Part of a small language model's weights: rotary positions, value embeddings.
Each number is 200 + 30 x the weight over its row's rms, rounded and kept within 0 to 999. Layers, rows and columns count from 0. The size before them is the row's rms in percent of the matrix's.

# up: layer 5 MLP up, 256x64, rms 0.29, rows 236-255, columns 0-63
# down: layer 5 MLP down (transposed), 256x64, rms 0.298, rows 236-255, columns 0-63
up236,099,183,229,155,258,212,205,214,186,184,267,206,180,180,179,190,175,181,162,230,175,214,174,256,174,235,181,238,178,220,242,135,171,171,203,184,192,183,193,213,204,148,209,221,216,189,189,163,190,223,225,193,217,224,235,244,216,221,185,235,159,161,138,181,258
down236,107,212,188,224,221,195,209,130,220,215,261,159,229,225,210,213,223,192,198,250,254,239,219,228,216,189,203,218,160,225,257,179,177,192,167,199,215,226,160,213,248,230,246,176,199,116,250,204,203,198,250,208,247,169,192,190,157,188,199,205,209,189,196,218,211
up237,100,268,180,196,213,213,185,191,207,180,164,198,136,128,158,218,132,220,179,199,191,239,237,200,195,170,198,185,237,259,180,231,196,249,163,232,181,174,226,218,202,161,233,227,242,170,190,195,171,168,209,171,201,218,213,218,224,195,153,172,217,170,221,165,200
down237,094,224,174,253,243,188,205,222,187,246,208,242,241,179,199,184,261,240,224,182,157,130,213,207,182,208,218,180,196,197,189,201,205,188,196,213,156,213,206,187,194,258,234,118,173,193,193,211,213,187,226,225,196,178,183,181,151,261,255,213,224,195,153,215,205
up238,125,199,221,206,230,170,214,228,207,156,237,185,188,166,188,213,188,213,172,241,185,186,116,190,158,161,191,146,218,209,259,205,188,195,214,158,158,158,205,234,159,163,260,234,229,179,163,178,178,230,210,223,207,199,225,173,198,260,200,223,209,207,154,210,231
down238,129,199,190,178,170,199,208,156,202,229,183,194,171,190,170,211,181,222,144,249,213,196,205,216,214,148,213,177,138,164,189,211,173,242,229,214,207,275,204,173,183,224,228,241,220,201,251,234,263,198,280,194,204,177,195,146,162,215,220,199,216,236,190,209,193
up239,099,203,157,223,233,166,229,198,220,208,199,191,146,217,167,170,205,216,197,176,192,265,197,182,183,169,245,165,259,169,162,189,183,234,202,180,158,211,208,213,197,163,223,181,166,177,207,157,176,158,205,203,227,231,173,246,160,260,150,217,225,182,138,199,229
down239,093,187,125,230,148,250,196,225,193,264,167,190,212,226,213,203,164,266,179,203,221,131,200,232,201,185,200,194,186,240,206,139,182,205,197,196,199,200,234,151,197,262,233,169,204,160,197,208,230,219,208,191,165,152,176,179,206,214,230,240,206,209,211,197,213
up240,095,148,132,199,222,177,177,210,176,185,153,154,210,233,213,262,213,173,216,191,218,211,177,260,208,124,256,220,216,207,205,175,196,179,216,189,202,212,161,228,200,173,258,221,219,249,169,212,215,186,172,227,266,209,197,228,162,189,187,196,174,200,179,202,178
down240,091,221,188,170,214,189,164,224,208,161,232,222,135,166,187,237,248,209,234,201,197,226,205,183,242,197,230,163,155,203,220,162,229,174,164,215,254,153,194,179,223,240,186,165,207,206,138,161,193,221,158,247,207,218,203,199,254,199,210,199,190,230,254,234,172
up241,115,203,246,168,211,206,143,219,199,231,165,257,178,167,185,255,167,210,126,202,194,235,150,182,195,176,270,165,193,231,200,223,157,235,236,171,221,155,205,205,145,216,199,196,230,214,218,236,213,220,184,216,250,197,201,206,235,230,210,193,194,189,197,159,201
down241,103,254,230,204,225,224,212,190,232,194,176,233,161,237,191,210,164,204,227,163,222,237,203,205,191,195,201,182,147,213,202,187,177,171,192,190,221,220,220,227,213,217,159,149,242,232,279,255,213,261,171,169,225,158,196,166,208,214,249,161,193,226,207,224,250
up242,105,215,201,224,225,227,187,181,226,203,249,218,208,224,180,254,150,174,217,179,206,211,188,270,194,164,223,169,201,218,241,257,149,175,206,172,199,185,189,213,200,212,248,209,242,210,191,249,200,150,234,243,258,255,208,221,221,168,215,193,177,227,218,232,246
down242,090,161,168,202,208,174,266,226,196,213,195,151,236,174,178,227,229,216,225,180,215,88,189,217,199,193,207,194,219,157,206,222,199,190,183,187,187,216,260,215,200,179,198,134,202,216,189,185,188,214,203,236,173,183,167,159,229,167,211,121,204,165,197,202,212
up243,095,184,195,199,234,221,211,182,189,240,185,195,189,212,189,260,186,151,215,215,161,181,259,197,218,186,177,245,225,227,211,235,207,223,227,168,167,172,226,212,159,210,217,207,223,235,186,219,226,128,187,205,265,184,226,193,206,219,207,233,189,135,152,137,246
down243,097,170,182,236,217,204,194,186,179,186,149,228,211,171,189,135,219,226,241,207,189,203,174,181,230,227,183,213,232,179,147,221,220,203,159,223,204,162,194,173,200,159,222,151,200,240,115,160,192,240,194,192,191,193,187,176,220,200,175,167,269,203,233,174,142
up244,080,146,164,168,246,243,134,215,220,133,151,194,164,200,185,222,163,213,219,190,179,207,197,245,204,202,194,210,220,164,201,206,216,207,246,245,198,161,197,149,183,240,168,194,244,178,188,233,153,191,242,238,198,202,204,201,179,194,170,243,146,202,194,225,178
down244,073,168,203,183,220,186,228,187,196,244,156,189,218,227,193,186,219,181,269,189,228,167,222,211,243,229,209,252,170,202,207,230,199,218,172,222,192,210,188,247,207,196,119,153,174,202,226,201,203,193,183,220,199,213,243,253,157,224,190,141,217,256,210,139,229
up245,101,207,199,199,243,225,159,158,198,221,254,209,184,241,212,219,180,163,173,227,170,220,227,221,200,173,263,225,241,193,217,161,146,178,246,173,211,180,190,242,182,205,271,224,237,243,172,219,245,233,265,173,184,202,225,197,224,209,198,213,190,225,176,223,223
down245,101,254,211,151,175,202,180,206,196,226,143,194,197,144,157,182,212,199,205,162,202,240,178,208,239,175,195,177,204,152,163,214,186,240,199,288,163,206,219,191,150,188,163,199,162,212,215,182,199,183,181,195,154,189,186,233,194,189,202,140,215,196,231,225,137
up246,087,191,203,194,198,162,207,252,211,174,188,207,143,174,193,232,156,153,199,241,193,203,127,196,205,225,203,176,229,179,171,213,206,279,159,211,144,157,225,198,176,183,214,198,221,207,123,188,207,163,234,178,184,200,196,186,218,255,184,232,202,205,225,228,237
down246,083,242,182,186,209,178,184,175,209,198,217,269,252,163,187,175,191,224,187,219,252,205,223,234,223,238,218,217,223,246,194,175,195,192,228,206,201,193,179,162,203,310,184,185,194,205,168,209,198,184,236,203,165,184,253,241,214,186,254,205,231,253,175,200,175
up247,107,183,163,239,217,187,208,212,202,186,182,140,203,223,192,223,230,144,177,235,148,185,212,234,201,188,190,180,259,212,246,219,166,168,171,163,150,181,190,241,232,175,230,202,246,179,168,168,168,147,192,251,234,170,217,224,245,210,214,211,210,193,184,144,212
down247,122,189,183,173,278,190,172,171,197,210,230,254,198,197,192,175,181,189,202,229,201,246,209,167,158,209,232,251,215,249,207,155,199,184,221,202,252,187,208,179,239,170,140,171,181,225,122,207,176,259,180,227,183,160,215,214,221,173,167,190,187,207,180,195,226
up248,108,170,231,202,214,214,152,203,163,130,202,202,182,169,198,207,194,225,205,254,137,194,113,181,200,153,223,199,184,219,198,173,179,217,216,188,172,194,166,215,147,146,223,180,210,151,201,194,188,221,186,256,249,203,222,216,186,231,169,217,217,163,157,184,194
down248,111,233,223,133,180,288,225,243,151,230,252,176,180,280,231,232,211,191,209,216,221,241,166,224,172,197,229,196,222,179,207,178,171,184,191,207,236,214,215,177,201,163,207,204,158,227,260,168,198,196,195,217,202,226,219,195,199,192,175,240,233,198,199,231,208
up249,090,199,198,227,247,280,217,233,224,250,165,196,223,199,161,207,226,195,238,199,222,198,219,192,228,202,166,192,221,203,260,206,223,206,238,217,206,223,172,251,208,190,186,179,200,189,204,209,186,196,217,241,238,222,228,250,178,275,135,162,233,217,221,146,208
down249,083,235,188,201,144,223,204,224,231,176,158,240,175,219,216,196,183,257,184,216,188,222,186,206,236,187,181,204,195,217,176,191,219,208,231,210,173,233,155,126,234,184,191,148,172,213,251,150,179,204,226,163,189,186,203,175,134,184,225,255,168,216,147,230,223
up250,090,162,231,176,196,202,205,231,205,189,232,179,192,185,197,206,237,201,251,214,188,206,205,209,186,205,215,151,199,219,162,244,209,236,240,181,167,162,146,223,179,167,185,209,178,199,92,169,176,245,165,218,180,226,145,197,220,201,148,239,220,173,157,213,216
down250,094,163,240,118,213,217,236,204,137,191,183,178,194,159,210,210,183,211,210,153,215,234,186,209,181,243,228,264,187,206,202,195,211,229,222,227,182,207,180,193,189,190,203,200,184,229,128,159,219,268,189,233,218,199,186,207,225,224,167,174,275,179,177,189,188
up251,092,176,186,214,221,217,195,208,225,170,205,222,145,209,211,215,207,159,182,230,241,236,247,228,198,243,173,134,173,178,179,201,193,256,220,174,202,151,239,193,133,218,219,191,283,182,165,186,212,209,167,242,161,213,211,214,223,166,191,254,203,199,213,202,173
down251,086,208,234,167,171,149,234,181,199,230,196,245,243,172,196,153,234,199,235,208,211,181,219,125,233,220,203,250,221,217,236,189,240,168,163,198,168,200,179,182,246,215,116,153,210,158,184,180,196,207,151,174,193,187,164,205,171,192,192,163,209,197,211,198,221
up252,096,199,179,199,224,178,233,173,191,191,187,247,169,190,174,242,179,130,186,154,120,228,200,237,175,201,222,182,170,214,229,183,228,225,152,183,140,204,205,231,176,175,201,229,201,222,194,197,163,187,228,229,238,262,204,249,195,248,176,190,186,199,212,244,229
down252,088,162,162,201,144,225,236,163,221,173,174,181,245,175,201,165,229,222,203,204,217,186,184,213,213,191,187,203,236,220,246,196,188,199,219,187,238,211,182,157,181,275,188,195,177,204,240,171,238,234,194,195,151,178,265,224,239,159,253,188,214,241,194,193,139
up253,117,205,185,237,233,237,168,215,270,233,192,218,194,204,183,191,158,164,176,212,205,192,194,209,200,147,236,228,212,208,216,187,183,225,185,199,221,189,131,234,155,187,251,195,231,202,194,213,201,177,225,241,243,184,264,189,171,221,208,224,163,206,142,129,161
down253,109,187,182,198,184,199,221,171,198,210,169,235,157,130,207,206,168,205,177,233,208,179,179,163,203,206,147,216,180,166,123,233,217,235,252,247,181,202,155,174,205,237,197,250,184,180,261,205,190,150,226,217,183,258,224,228,194,205,239,165,180,183,200,210,199
up254,088,227,166,211,188,218,214,228,195,212,273,180,172,221,152,233,202,167,176,214,168,198,188,231,157,195,225,162,201,214,218,208,155,171,215,175,174,140,236,260,202,204,238,219,218,227,197,198,168,186,191,161,217,257,201,244,224,208,159,151,234,209,218,176,266
down254,091,234,192,172,161,192,263,175,160,248,217,149,170,232,237,165,218,202,184,209,214,250,211,257,213,186,192,182,188,200,190,225,193,173,186,189,202,212,190,279,124,194,152,209,182,205,273,164,206,202,194,209,164,171,192,223,199,204,205,195,217,235,216,204,248
up255,092,167,220,199,196,201,172,275,204,178,212,183,183,216,164,180,221,189,190,222,239,202,157,164,244,221,186,190,194,226,192,180,252,212,217,193,231,165,185,191,230,204,210,183,233,179,166,186,159,186,187,215,236,218,277,176,182,207,136,249,264,218,149,187,251
down255,089,239,220,224,230,180,182,176,179,220,212,190,201,216,195,207,222,210,207,188,220,207,228,167,218,165,164,253,231,148,149,236,173,215,181,170,182,180,183,220,231,217,190,221,225,217,157,172,188,213,236,216,111,146,195,204,208,114,262,172,204,234,214,216,200